From a checkpoint of a small transformer trained on Wikipedia: a variant of SOAP for these matrices.
Each number is 200 + 40 x the weight over its row's rms, rounded and kept within 0 to 999. Layers, rows and columns count from 0. The size before them is the row's rms in percent of the matrix's.

# layer 17 MLP down, 128x320, rms 0.178, rows 0-87, columns 160-239
102,196,294,159,222,259,173,199,187,180,124,231,109,260,235,211,145,174,161,168,249,210,182,144,156,173,194,225,232,278,171,232,211,143,245,191,177,276,153,147,261,294,233,219,114,253,118,229,224,197,160,165,168,171,182,220,212,262,205,172,153,265,256,203,156,217,219,192,273,280,209,212,187,239,266,234,198,190,218,183,233
098,220,202,209,146,240,224,167,217,140,172,193,157,109,249,220,206,158,257,187,190,182,159,252,155,188,239,226,230,205,231,198,171,253,196,154,194,177,179,198,215,239,214,175,162,225,232,221,154,107,280,195,196,225,172,171,192,251,201,207,213,211,168,199,224,184,147,191,241,265,250,145,223,213,177,161,215,172,248,171,167
101,130,198,271,233,218,225,187,206,177,254,225,229,203,204,287,178,107,288,200,194,227,156,158,196,177,223,216,177,192,217,244,178,220,143,207,237,262,199,251,209,201,199,323,124,218,169,93,194,204,145,126,118,208,194,241,218,202,132,189,145,278,244,211,324,174,223,277,212,166,209,214,200,196,166,179,183,213,229,133,247
100,187,217,279,215,209,202,264,231,220,277,189,220,204,188,193,201,196,203,147,159,218,195,252,205,177,209,205,272,242,224,214,245,183,181,212,205,148,196,125,238,281,277,147,177,274,223,209,230,214,212,163,144,243,215,198,221,125,179,169,205,286,216,250,165,162,160,224,199,237,180,169,135,206,252,187,234,222,228,160,192
098,194,185,122,190,248,212,258,174,231,193,178,100,243,257,232,196,211,197,194,169,211,209,233,198,254,211,190,174,246,106,115,211,182,203,185,246,203,183,181,159,167,174,194,206,166,185,166,171,172,207,217,171,210,243,139,175,192,235,276,262,251,215,198,214,165,167,175,226,136,205,256,179,160,201,129,215,103,100,174,128
097,273,209,236,153,186,262,195,141,202,184,220,195,212,238,223,199,140,225,193,154,236,190,178,113,224,189,228,188,224,211,209,189,252,252,93,186,205,194,263,214,204,201,160,126,260,248,235,205,305,273,144,165,184,179,187,134,165,118,231,163,221,177,179,239,182,189,219,215,207,201,172,221,269,237,153,159,223,159,212,157
096,220,155,156,148,187,219,240,171,141,278,202,231,152,176,203,139,158,188,174,158,233,261,160,268,201,235,106,193,287,246,175,221,231,191,156,197,230,191,227,204,145,222,191,199,209,236,238,196,182,228,225,179,250,255,243,190,142,225,165,146,164,153,210,227,211,125,182,275,210,242,241,192,162,180,218,199,258,192,168,217
096,170,193,203,183,159,165,162,190,176,226,268,174,189,273,258,185,201,210,169,246,231,252,217,151,174,138,183,226,156,217,142,249,184,232,184,216,237,212,217,215,180,224,181,169,207,115,230,202,167,263,131,189,207,195,216,233,105,178,219,187,201,208,131,276,226,249,191,223,231,118,151,250,224,203,245,198,148,236,225,182
091,168,168,256,259,192,129,206,129,262,173,252,241,249,212,218,167,248,255,205,178,228,175,189,150,131,222,210,249,155,234,197,135,196,187,258,168,183,161,180,157,175,153,169,197,212,241,221,241,226,244,195,171,165,266,173,213,251,241,226,227,198,207,201,216,215,202,195,229,150,219,205,208,106,271,156,192,146,204,204,152
109,280,203,198,162,228,144,191,171,200,156,163,223,169,193,223,176,221,227,249,224,195,234,208,200,152,206,180,123,247,227,217,85,159,139,176,199,143,197,188,188,184,131,205,245,184,242,226,190,181,232,164,162,199,228,254,174,137,127,164,246,258,211,154,271,186,206,244,232,221,272,330,129,192,226,193,192,167,182,158,227
103,172,331,232,218,190,194,180,161,156,203,248,251,184,175,227,251,190,165,180,139,189,126,182,138,184,218,154,275,249,182,154,233,193,178,146,222,174,201,157,300,182,205,209,196,187,232,232,142,166,193,236,191,227,142,185,260,171,203,183,232,172,286,210,213,187,133,201,279,154,255,170,152,152,211,262,252,173,194,211,206
111,169,177,213,236,175,274,243,177,117,253,175,212,193,153,246,179,81,200,134,227,150,194,206,300,133,149,160,317,264,236,172,173,183,197,140,252,203,281,209,322,221,199,227,199,132,154,235,174,181,238,200,243,214,191,161,195,184,149,103,204,161,208,178,273,193,175,192,206,178,179,213,277,256,127,188,145,188,168,210,170
096,213,137,235,212,176,207,211,149,153,181,198,164,202,233,164,226,217,149,204,212,166,151,266,182,217,222,178,178,260,200,207,195,226,217,222,205,208,227,270,234,191,182,143,243,183,213,275,226,282,211,193,134,214,157,191,159,133,219,220,195,204,268,155,227,281,216,217,161,191,200,194,135,246,189,174,187,191,229,284,194
095,246,140,150,256,266,297,227,168,168,159,181,187,205,236,215,190,270,177,232,127,166,238,158,253,195,168,79,245,269,209,217,235,183,204,203,136,95,199,226,154,166,217,200,216,190,205,199,242,222,258,214,235,286,229,174,200,230,250,238,169,199,187,267,208,171,309,153,279,197,163,226,170,176,182,175,221,262,226,176,237
094,207,209,280,179,242,245,170,155,170,142,183,247,238,157,228,187,154,184,207,205,192,207,181,191,180,162,224,216,186,219,185,190,188,190,237,242,208,185,199,296,303,229,187,153,224,220,202,150,206,257,180,195,124,242,238,168,120,310,182,200,203,190,220,243,173,204,158,173,206,196,238,188,237,169,233,170,197,215,232,225
101,202,139,238,203,178,166,160,202,233,209,154,137,159,219,219,226,151,200,218,220,190,226,258,218,220,212,258,173,211,225,271,304,195,142,166,145,170,193,159,211,188,176,201,191,145,172,204,236,186,154,275,239,267,207,215,201,210,239,212,151,123,264,190,221,199,143,190,194,179,213,227,220,191,302,173,212,187,205,283,200
100,201,209,234,226,154,127,244,288,181,229,191,199,262,232,258,178,193,186,221,203,144,252,220,265,194,102,188,189,215,184,200,187,74,129,158,249,116,217,240,197,263,133,234,211,257,194,160,177,191,241,218,199,270,209,193,146,174,268,190,181,150,192,267,180,163,177,222,205,187,290,157,198,187,171,209,171,154,242,195,177
097,180,205,294,150,201,256,155,128,244,193,214,128,190,160,130,127,143,229,184,175,148,228,198,217,149,158,181,230,229,169,251,164,188,268,217,195,220,196,273,190,224,159,190,203,211,244,268,215,285,227,196,231,226,236,215,184,254,177,166,187,146,141,166,188,182,178,188,200,156,196,235,227,177,244,177,208,201,194,132,192
105,221,217,218,198,147,166,198,203,225,242,227,306,199,190,254,246,199,181,238,211,195,200,194,271,190,261,200,205,234,261,224,162,241,206,258,220,197,212,245,227,257,154,208,238,195,246,219,144,219,190,119,210,145,120,269,220,183,177,168,175,185,213,184,307,174,222,237,166,218,191,170,274,192,225,205,212,214,274,123,229
108,224,213,216,186,260,177,216,225,197,213,224,193,240,142,235,174,219,244,159,224,273,133,310,192,208,241,242,210,207,215,209,172,176,194,208,147,189,182,187,200,231,203,165,218,228,229,125,256,155,226,213,150,170,259,244,203,242,217,165,234,175,248,163,144,168,175,233,233,201,203,166,198,265,204,192,202,199,189,197,207
104,204,201,116,246,226,220,250,174,215,196,213,180,230,183,208,138,219,136,222,213,167,203,187,151,276,208,160,173,238,114,174,149,199,172,212,218,201,220,188,225,160,254,269,195,178,245,254,231,226,187,169,176,201,229,261,231,229,169,241,184,186,197,178,276,141,206,163,221,241,192,226,235,126,155,260,237,161,191,205,204
100,230,212,169,152,234,187,206,176,279,207,236,216,158,241,211,275,182,244,178,188,207,272,222,175,223,213,215,166,178,222,252,233,199,190,177,170,250,105,203,254,199,234,179,274,288,204,136,192,207,184,221,158,165,206,229,183,231,246,262,184,190,207,241,216,229,198,137,170,204,144,258,186,209,179,261,198,240,183,226,238
094,224,181,225,195,218,163,228,272,250,238,146,152,184,128,171,149,205,243,232,246,202,142,210,268,218,199,218,213,191,232,256,156,252,163,196,190,160,331,211,190,216,241,208,263,209,216,178,165,209,297,150,176,209,163,165,176,151,259,212,155,251,197,173,237,240,193,183,194,167,190,183,234,197,208,212,232,235,204,210,145
102,231,219,125,175,213,114,237,259,227,197,157,272,202,184,235,197,168,187,195,161,242,291,165,146,188,262,308,217,188,240,281,243,149,241,191,210,241,212,267,177,147,229,203,195,194,200,188,190,210,218,115,258,85,186,255,211,68,308,156,236,185,193,154,185,215,157,186,215,242,190,187,236,189,240,259,207,190,222,175,115
101,215,237,185,241,218,194,229,197,144,201,180,139,171,191,214,143,289,205,242,231,113,236,213,281,185,191,173,195,229,180,166,217,217,133,191,134,218,221,234,240,242,189,198,191,152,184,235,219,245,197,221,116,126,208,152,199,232,153,204,132,158,211,258,239,212,217,244,145,214,187,246,159,229,202,119,122,163,193,115,278
102,221,242,286,171,170,173,256,208,270,251,194,214,266,163,240,170,207,170,175,211,170,181,199,126,194,256,118,168,174,204,190,206,217,170,187,188,178,266,159,188,172,231,211,240,237,136,190,193,223,224,170,195,227,231,217,174,169,180,141,228,186,152,222,201,195,258,164,210,248,188,266,261,235,229,164,206,196,257,159,194
102,142,186,252,243,188,238,232,239,168,241,267,166,238,182,167,186,233,202,195,206,208,251,178,236,163,308,203,201,108,176,189,202,184,164,168,176,239,243,160,225,192,234,183,205,145,190,176,148,196,231,206,206,232,219,255,219,167,131,191,242,170,113,225,155,156,267,139,251,193,151,225,189,187,231,218,256,237,184,288,248
110,216,185,250,139,149,177,143,192,215,226,243,220,226,189,208,209,230,173,192,264,265,179,265,186,171,227,256,175,188,250,214,182,248,132,241,197,184,204,190,243,124,170,160,209,162,188,148,161,202,243,225,163,156,175,201,220,239,202,145,121,179,228,231,207,215,213,175,231,139,180,183,294,284,250,202,201,176,208,237,150
099,148,220,213,248,183,185,263,367,268,157,216,208,233,246,258,182,155,132,232,199,186,130,224,190,187,203,121,180,159,164,195,304,166,213,187,224,213,207,265,200,207,230,272,185,212,124,195,164,140,190,220,184,234,175,158,204,148,207,148,252,251,251,244,226,221,175,225,149,168,204,172,184,179,231,202,222,194,182,221,180
124,157,224,160,217,232,160,146,227,199,184,249,169,196,138,202,209,172,140,195,275,294,219,180,176,234,171,229,199,175,214,226,240,200,141,232,172,178,201,190,167,233,264,222,204,222,175,210,162,171,183,176,172,166,181,155,190,206,242,198,238,144,217,246,234,202,158,182,147,175,172,177,183,262,200,296,223,138,231,201,208
098,188,214,221,218,209,263,156,172,130,199,187,209,195,202,183,191,178,212,208,164,178,132,258,249,148,120,193,213,196,198,203,153,161,184,206,164,182,217,134,226,218,144,167,192,197,191,236,274,205,267,242,330,154,178,136,185,215,206,233,145,165,196,188,143,182,210,154,189,164,232,195,222,124,224,184,243,199,231,266,304
099,162,210,183,236,190,194,174,219,202,236,214,244,236,224,198,240,255,153,230,197,173,174,257,202,251,235,128,185,166,242,296,138,180,198,212,169,194,122,200,249,268,247,264,209,165,115,118,239,273,202,244,213,186,232,269,197,141,200,201,209,177,174,223,216,191,249,245,215,149,180,124,208,183,210,231,315,219,205,208,188
109,172,242,226,127,245,187,86,115,211,231,175,200,267,215,227,263,230,230,188,209,231,203,223,218,181,179,164,193,173,262,212,199,171,263,146,216,263,222,253,180,197,220,171,125,242,167,183,256,223,208,206,222,250,223,214,155,226,181,208,185,184,232,184,178,185,188,148,214,198,196,141,236,244,306,194,192,197,209,166,116
099,219,253,231,206,187,239,124,226,157,203,266,137,183,165,187,212,249,236,251,153,181,114,221,194,247,170,250,170,258,160,225,171,221,185,198,205,212,225,172,146,239,265,201,147,222,218,251,167,234,163,135,136,162,210,132,151,189,294,234,138,275,205,188,177,197,240,219,169,196,169,190,170,206,173,187,200,206,189,256,206
091,173,64,230,248,143,186,202,255,162,184,138,178,256,186,238,217,251,176,252,166,140,208,237,189,247,209,238,191,167,97,200,269,134,233,109,288,176,153,241,180,257,139,116,178,201,178,202,180,236,243,182,239,195,240,197,236,256,241,180,235,210,242,232,215,204,194,198,223,255,141,206,211,268,210,207,219,209,170,167,170
091,208,170,166,162,183,123,220,165,160,196,266,183,177,122,236,150,271,206,243,218,165,204,160,118,176,157,229,258,127,135,203,183,215,180,235,222,197,232,137,182,125,118,140,204,197,217,172,203,157,228,215,216,167,179,214,172,264,142,175,256,182,277,170,172,231,135,197,260,207,238,154,186,178,146,203,254,199,182,175,211
099,198,204,195,200,206,216,161,188,165,114,221,160,153,202,113,205,177,173,203,265,179,247,224,201,183,148,217,222,249,188,180,172,238,205,252,242,246,241,188,200,265,201,193,187,183,169,210,214,162,217,192,306,198,264,178,208,203,244,210,270,274,177,177,269,153,240,142,162,174,241,199,279,181,219,185,161,191,223,186,248
103,240,192,146,209,202,170,200,181,199,248,145,203,207,325,148,223,160,227,225,190,233,136,171,176,157,195,284,222,197,215,155,206,191,169,116,119,211,219,162,238,194,173,126,232,156,191,182,267,196,184,224,247,258,167,182,192,245,221,211,245,160,109,183,196,296,242,155,183,208,222,144,220,245,211,125,235,220,206,129,180
098,153,203,221,267,193,205,151,259,215,209,249,237,233,163,176,231,241,239,208,260,214,121,181,174,196,201,271,236,237,317,201,208,191,199,222,196,172,240,194,213,251,232,225,116,221,231,176,218,215,250,167,205,150,92,155,190,191,212,232,151,138,249,234,200,193,203,236,218,186,194,202,182,221,201,186,175,167,208,194,253
105,117,214,175,253,228,218,229,182,176,190,272,188,144,214,185,219,228,275,183,253,245,231,195,175,235,170,195,205,198,221,289,208,269,153,136,268,216,249,228,210,258,212,253,135,168,188,243,240,207,198,128,260,222,268,257,241,205,217,197,226,181,254,156,242,199,157,183,185,165,181,143,225,269,179,229,245,210,181,296,147
096,98,214,225,223,253,208,217,193,131,204,136,190,283,188,190,221,221,225,260,280,225,142,250,211,233,231,178,108,246,224,235,186,238,210,139,172,287,169,193,163,184,142,214,180,232,215,191,175,198,196,193,206,234,178,196,213,225,204,173,236,208,261,212,170,242,241,198,258,210,219,206,183,265,259,175,156,212,162,137,188
091,143,208,188,233,262,267,212,192,183,257,185,179,188,226,147,140,250,221,165,141,169,232,189,250,192,192,147,180,208,241,276,168,239,219,205,275,257,191,165,209,219,268,177,172,243,215,180,144,226,255,194,156,163,237,236,223,208,216,229,263,252,127,242,193,270,194,135,213,132,169,238,179,212,161,197,194,277,225,189,122
100,165,230,216,278,186,202,254,198,256,200,215,197,258,216,150,172,209,210,197,175,185,179,136,252,140,146,189,239,106,197,151,190,193,239,261,118,282,230,255,263,145,198,201,209,200,263,144,184,247,278,168,199,203,212,121,225,257,187,200,126,172,126,144,243,175,226,182,143,211,188,248,162,152,239,152,228,182,215,247,217
102,214,180,212,207,212,230,180,109,200,187,170,217,262,259,172,129,268,205,222,215,213,260,193,282,262,207,125,218,216,241,245,204,205,167,210,149,301,214,122,223,201,225,204,216,166,71,232,217,170,112,206,308,200,196,206,193,190,282,218,136,200,179,180,194,205,158,218,160,172,175,289,213,271,200,194,176,235,232,185,163
096,189,167,148,194,258,198,244,169,210,226,138,223,219,158,202,185,152,164,233,155,197,149,236,144,116,185,204,198,188,199,106,176,260,267,152,160,285,193,143,128,167,214,249,151,163,212,171,295,198,180,155,220,205,165,252,268,218,185,226,167,204,195,163,152,223,143,308,281,286,233,167,180,173,223,87,205,200,217,185,205
104,181,183,166,249,223,158,202,132,236,223,189,169,263,102,287,211,245,152,207,166,201,194,148,174,278,165,186,208,181,169,227,189,163,120,219,167,232,167,209,245,168,213,135,186,174,203,230,184,188,248,172,135,242,190,156,243,222,214,143,248,173,228,220,245,164,125,277,143,154,140,187,201,157,181,137,227,257,222,239,174
097,205,163,147,249,145,179,188,117,108,203,155,206,138,199,201,172,194,173,230,218,197,176,231,255,205,220,266,139,209,234,194,173,265,192,249,227,255,238,201,135,194,254,104,164,164,212,176,219,173,126,210,252,142,228,203,183,196,273,189,156,212,234,181,270,135,179,171,171,284,147,179,151,271,172,268,208,246,183,193,167
103,177,186,135,225,246,176,187,187,238,206,146,198,237,147,211,225,201,140,202,243,175,174,170,268,188,203,153,133,242,171,199,172,155,125,209,163,181,248,225,236,150,214,163,172,204,213,196,159,163,118,201,326,127,184,221,183,201,212,186,199,189,222,193,182,206,155,178,173,232,241,230,186,263,172,161,199,198,187,237,204
095,231,160,261,199,210,282,239,171,167,164,288,211,153,169,187,135,231,167,185,162,185,248,274,225,224,228,195,164,172,221,163,147,194,167,204,185,162,239,185,254,252,156,189,138,240,195,176,216,231,204,239,91,156,131,197,226,148,181,196,190,168,177,294,195,210,219,158,186,172,204,226,219,180,158,229,187,218,221,214,209
102,183,190,135,151,207,162,196,142,202,213,178,216,199,253,259,152,238,246,246,176,145,237,205,154,290,167,232,187,247,212,222,165,243,233,219,173,156,201,188,273,222,235,240,187,193,238,203,184,262,205,210,194,218,252,157,169,206,162,219,227,147,191,204,268,186,198,211,187,264,272,219,228,98,195,149,219,188,157,205,242
091,110,205,232,223,173,150,148,201,159,224,202,200,221,170,173,231,263,206,200,274,159,245,272,195,185,223,207,183,154,199,199,163,269,218,161,208,249,217,141,169,143,227,222,226,259,152,112,178,173,176,223,140,231,176,128,205,139,234,223,194,265,206,175,222,178,171,225,219,162,217,191,163,265,219,185,160,146,198,194,242
102,220,205,175,166,159,162,195,206,144,220,187,157,135,172,234,265,203,222,148,223,161,194,106,208,198,241,198,209,210,211,257,180,194,176,263,255,212,213,232,276,159,213,217,199,184,169,98,153,139,185,201,219,180,201,202,203,182,197,162,257,148,175,228,170,154,228,211,171,190,248,193,217,223,220,248,225,239,196,198,174
105,182,118,145,204,171,146,221,172,241,147,197,254,166,187,235,332,245,230,246,206,240,197,224,170,171,221,174,190,127,175,212,191,189,122,156,170,180,154,204,127,121,125,165,119,216,206,253,214,201,268,226,186,172,190,158,203,262,169,145,192,254,255,296,251,230,205,267,190,199,135,179,144,234,244,214,240,196,184,251,204
087,151,182,164,246,230,220,231,243,252,194,241,180,167,220,188,152,240,268,155,243,174,222,210,273,160,212,173,207,251,216,151,259,210,238,127,251,153,253,193,244,294,260,211,221,211,246,224,187,190,255,124,241,253,201,303,263,199,139,178,114,159,215,161,217,161,126,222,196,127,178,257,176,226,161,227,201,227,221,173,249
106,216,182,263,249,186,241,245,144,124,192,107,185,239,151,196,163,154,179,211,173,173,237,177,235,343,175,256,171,218,206,194,207,215,209,170,216,162,173,167,187,115,245,204,180,231,224,187,196,207,143,234,146,195,196,162,188,198,169,234,190,187,180,205,233,290,186,205,175,172,199,232,213,260,147,246,212,210,146,182,229
100,212,205,202,210,181,238,154,206,252,236,235,250,145,198,183,205,224,181,156,174,192,240,196,249,221,243,146,223,148,153,228,164,169,230,137,128,230,196,240,197,156,178,265,207,229,185,211,169,260,214,172,136,212,173,165,229,184,201,144,248,245,175,124,160,219,224,194,235,179,171,109,199,131,202,220,293,206,168,275,229
100,183,197,177,243,175,228,230,196,164,124,205,174,152,135,236,201,222,201,190,229,231,178,176,291,196,252,202,188,192,206,231,209,183,166,251,214,238,201,157,232,259,166,213,181,132,177,129,184,182,156,151,215,206,159,133,213,162,136,156,158,176,164,138,236,184,216,177,191,148,165,225,200,186,115,253,231,236,234,209,260
107,173,113,230,189,212,298,191,202,194,147,223,160,248,192,211,224,218,186,160,109,177,232,295,217,196,219,249,188,134,293,194,185,233,224,306,292,233,137,275,192,148,190,192,220,76,131,217,109,228,180,224,170,208,203,233,213,162,152,269,173,168,136,177,226,177,155,141,203,248,237,173,232,209,232,239,193,101,239,262,235
093,245,238,169,250,204,228,202,178,185,146,232,182,237,227,114,274,309,196,221,253,158,302,215,238,194,144,234,190,153,252,208,197,217,177,221,187,134,197,196,214,245,219,180,212,272,206,233,204,227,223,195,274,184,277,237,163,177,179,141,97,261,198,197,213,219,235,217,261,247,221,236,188,166,205,293,144,149,143,229,224
095,158,179,165,182,155,217,118,178,241,180,212,254,191,273,160,193,219,146,218,182,218,149,187,175,144,196,179,159,196,190,183,188,226,160,231,238,202,203,239,152,191,180,168,194,209,201,161,183,179,144,189,172,205,201,202,225,163,93,239,220,233,176,192,187,221,255,251,260,258,248,164,237,174,171,232,224,170,270,186,253
098,174,203,192,215,198,240,164,216,186,209,180,148,211,141,181,236,176,287,256,181,165,213,182,186,169,172,217,214,180,226,206,165,248,234,154,255,142,172,208,235,207,222,199,185,213,232,129,200,186,236,243,171,164,232,222,183,166,104,275,72,134,171,276,184,165,192,178,188,185,209,209,238,253,216,128,123,268,240,149,261
094,175,243,142,237,205,226,123,163,189,211,164,167,287,185,160,188,189,202,249,216,212,216,176,208,164,151,242,191,157,240,230,122,225,249,211,194,198,247,292,196,196,88,234,190,202,197,197,210,221,168,259,158,218,132,206,222,210,225,197,185,216,108,192,223,208,192,294,155,177,214,222,202,258,123,223,215,178,155,224,119
089,151,248,268,259,222,145,137,261,215,234,181,221,219,244,237,247,190,175,207,224,151,205,269,324,248,135,132,276,152,159,156,143,199,145,220,249,219,239,155,278,256,210,212,138,215,221,203,170,249,179,178,184,238,181,285,217,258,190,193,142,133,181,231,223,156,185,190,220,172,169,114,116,203,176,233,249,271,190,175,243
098,189,211,219,188,195,167,229,256,198,186,152,285,126,156,206,280,162,241,184,210,215,186,176,223,176,190,222,261,318,243,130,236,191,178,229,160,248,182,210,207,155,196,149,203,144,203,168,204,207,132,249,233,191,192,254,188,168,245,201,187,203,132,194,184,173,158,227,199,179,153,193,185,220,142,198,230,154,206,218,201
105,184,242,192,135,223,141,201,198,141,181,216,228,64,164,142,158,217,156,206,163,211,178,249,189,227,194,302,217,212,159,268,166,180,177,219,201,210,209,182,257,157,169,202,201,115,232,253,157,240,217,183,161,168,230,294,158,171,183,235,242,163,219,151,313,188,223,172,264,114,251,291,136,131,218,233,144,275,246,164,202
102,169,173,217,148,175,234,240,225,150,233,136,188,270,136,218,238,186,245,254,233,205,172,185,189,178,247,221,171,268,206,168,247,190,166,238,163,218,120,118,178,201,179,235,82,153,207,206,158,236,154,158,223,203,209,238,226,226,219,227,222,194,207,167,179,382,188,217,256,175,253,167,240,212,154,143,176,165,239,138,229
101,205,134,119,202,255,165,141,167,221,135,210,179,209,224,207,188,191,260,213,139,163,106,181,135,159,176,224,188,204,169,211,117,228,226,147,143,246,120,223,204,217,169,243,233,215,222,162,274,272,156,169,217,128,223,191,211,197,253,184,179,187,223,206,174,154,208,265,174,181,202,246,230,163,174,137,234,172,250,159,196
088,113,208,206,251,206,195,222,172,146,256,149,140,194,213,139,272,235,136,160,224,301,309,218,197,291,178,176,235,134,204,247,208,214,190,233,206,201,115,262,204,234,208,196,251,199,170,182,233,175,193,173,234,268,175,213,223,213,225,170,192,254,224,206,218,163,97,166,140,209,183,189,168,273,248,188,238,227,216,158,218
097,204,225,190,227,235,220,236,193,297,253,203,189,217,191,175,201,172,167,150,216,272,206,181,247,193,259,191,172,214,144,147,228,240,249,204,234,134,198,225,280,208,212,153,204,196,212,183,238,173,212,182,251,118,276,167,205,173,215,258,149,210,144,198,188,205,228,257,163,216,207,243,202,231,180,163,167,245,176,192,166
109,209,234,170,191,164,231,253,187,204,200,251,159,149,195,223,202,138,200,163,241,245,197,183,155,237,178,147,230,237,171,211,286,212,203,201,230,156,168,208,198,202,205,192,168,124,285,118,164,215,209,226,247,188,282,182,185,192,228,192,184,210,237,238,207,135,215,138,203,223,234,222,175,182,279,215,235,282,261,179,175
111,256,272,237,194,178,203,197,176,190,160,256,292,244,217,160,249,221,103,206,259,213,146,220,210,175,194,263,221,242,197,252,184,222,161,231,172,256,207,139,176,204,270,171,209,233,193,216,144,253,238,236,130,184,247,215,139,235,185,220,248,228,232,220,202,209,178,197,158,212,275,255,220,266,221,149,153,221,208,187,209
089,209,231,192,313,200,236,244,258,194,149,183,203,197,238,157,217,191,155,166,273,137,174,262,238,198,172,283,215,230,212,245,254,174,192,196,210,233,153,190,151,179,177,241,237,175,173,200,195,146,148,204,232,187,216,232,164,167,318,237,279,167,160,277,165,145,185,222,240,114,159,255,225,215,120,221,223,149,180,172,177
104,195,210,250,256,289,184,190,186,143,270,222,276,191,163,63,155,196,196,209,198,212,142,202,203,233,219,173,186,187,242,181,182,270,235,266,251,242,169,154,179,237,294,249,146,232,256,178,324,165,195,267,188,196,323,197,153,165,169,212,191,221,223,229,210,193,160,188,180,80,209,176,234,171,194,236,150,210,180,246,223
091,165,116,176,223,174,217,203,223,199,240,151,201,217,297,139,208,202,170,130,179,197,210,235,194,210,245,202,158,162,135,208,215,152,160,293,138,159,185,195,208,254,122,204,222,227,136,186,188,247,120,226,205,181,134,224,238,232,240,203,188,216,286,297,170,208,182,145,185,205,193,150,242,164,160,142,286,203,196,130,139
096,226,175,177,194,194,185,202,230,259,243,247,208,246,250,174,212,252,250,232,207,187,138,185,212,305,220,158,266,267,168,207,300,127,241,169,200,202,276,201,148,137,252,221,228,191,238,269,223,247,206,206,221,229,228,164,232,150,147,186,168,222,230,200,199,247,236,198,206,217,195,137,159,160,213,262,171,152,171,214,224
090,287,187,210,279,156,105,194,187,256,174,197,188,228,192,166,139,174,227,176,172,216,222,215,227,221,223,237,199,254,249,242,258,277,219,194,231,165,167,204,149,169,219,204,204,182,256,205,198,194,202,162,177,212,204,163,218,178,187,204,215,253,130,206,154,220,214,204,186,178,221,230,182,196,238,146,165,209,195,159,237
099,203,223,241,198,214,248,195,215,287,142,208,172,253,198,183,270,251,184,222,225,145,214,204,228,224,114,259,233,213,238,270,154,282,250,208,155,157,175,110,227,206,218,174,220,211,228,267,143,167,234,211,146,231,200,173,198,127,240,144,221,172,192,207,164,208,172,183,183,277,241,205,198,169,254,214,218,164,213,177,224
099,156,251,178,266,154,242,176,207,144,202,213,162,168,180,209,152,217,250,197,257,172,153,220,228,203,182,253,257,256,183,165,190,162,215,182,240,214,202,224,245,296,159,195,208,200,243,237,176,212,231,127,159,209,196,240,263,176,268,141,211,162,267,255,242,165,180,172,257,85,188,206,192,123,222,162,247,166,219,132,268
097,123,236,190,274,183,252,194,173,173,179,242,191,243,240,259,129,184,221,181,112,210,205,202,228,169,238,195,197,164,260,247,127,282,214,212,166,266,250,142,239,132,220,159,186,175,169,205,176,188,269,177,188,182,346,224,177,220,196,170,219,275,193,157,162,207,256,229,258,210,135,216,134,209,222,179,218,193,155,255,177
095,187,223,264,169,161,163,206,195,133,197,263,187,198,233,182,191,245,135,218,122,230,208,177,223,215,190,129,144,135,243,175,242,209,149,169,254,222,228,220,228,179,206,239,180,277,160,176,185,239,278,236,169,189,263,150,216,214,195,204,189,160,221,218,188,242,239,207,199,172,209,184,247,236,246,221,221,221,205,199,139
107,156,172,237,224,172,246,278,160,195,276,225,200,148,257,205,215,112,193,205,183,185,181,189,195,146,196,195,184,93,252,152,210,260,209,225,194,153,202,278,215,255,178,200,241,299,214,177,287,215,194,203,189,195,198,169,115,165,146,274,238,188,200,205,213,204,182,214,169,149,153,232,188,210,170,205,154,200,245,255,181
092,217,204,214,248,220,155,181,188,169,149,190,175,213,197,196,246,156,186,213,213,233,216,224,201,259,242,177,250,148,237,221,226,157,209,172,206,247,211,153,166,159,181,152,234,204,163,308,208,170,100,205,197,160,163,198,211,181,192,174,209,193,180,233,229,191,213,204,254,280,257,147,221,313,261,228,251,212,195,252,141
102,178,178,258,198,202,158,196,225,200,176,276,240,189,257,226,255,187,189,154,221,227,195,190,212,194,233,156,219,266,231,123,213,243,233,167,135,201,214,151,177,215,212,178,156,218,264,241,174,199,170,144,189,211,268,189,178,242,218,228,201,187,135,262,180,155,241,178,131,296,161,158,127,185,192,221,248,256,197,231,177
106,196,227,204,179,110,198,175,208,183,249,183,197,187,174,209,276,235,168,131,222,211,212,223,159,259,230,191,118,220,246,173,216,176,135,228,223,270,137,236,166,163,169,148,171,240,234,117,203,142,184,184,211,224,181,146,138,223,216,159,212,138,106,189,167,186,203,79,209,204,221,124,227,238,145,261,214,206,151,164,258
104,157,196,230,145,215,167,219,149,197,226,214,159,231,171,185,259,151,181,297,154,222,235,169,119,218,194,220,197,182,112,173,157,177,158,184,136,198,192,186,228,197,200,271,241,242,191,219,156,184,220,222,188,181,235,263,220,182,156,241,181,263,174,156,221,235,188,167,164,242,165,165,188,205,116,198,225,155,219,170,198
092,143,184,199,215,265,238,172,138,181,241,136,189,189,243,255,152,194,180,180,118,228,194,194,224,165,248,172,204,224,218,207,256,224,191,249,206,173,208,187,179,252,198,153,196,179,227,205,283,183,216,142,179,169,216,249,195,185,199,181,198,283,190,254,209,149,183,272,225,141,280,259,278,176,165,207,182,138,216,226,235
099,208,165,188,183,178,133,176,182,265,180,197,229,222,234,217,180,212,211,166,251,201,135,178,221,149,229,221,220,244,186,175,198,118,152,187,183,247,197,212,256,207,203,156,327,234,240,163,185,141,147,305,242,246,224,199,152,285,242,207,184,198,230,282,162,271,174,155,188,227,182,232,179,236,200,261,189,192,193,266,164
094,206,166,223,257,216,180,199,165,272,140,196,184,195,173,156,258,137,117,206,228,239,228,154,219,214,223,293,186,197,240,146,166,231,154,128,156,215,196,154,179,172,175,272,130,242,99,199,190,158,208,155,251,176,164,179,219,203,242,277,233,254,192,154,193,218,204,166,203,183,286,165,171,199,193,184,222,70,192,207,222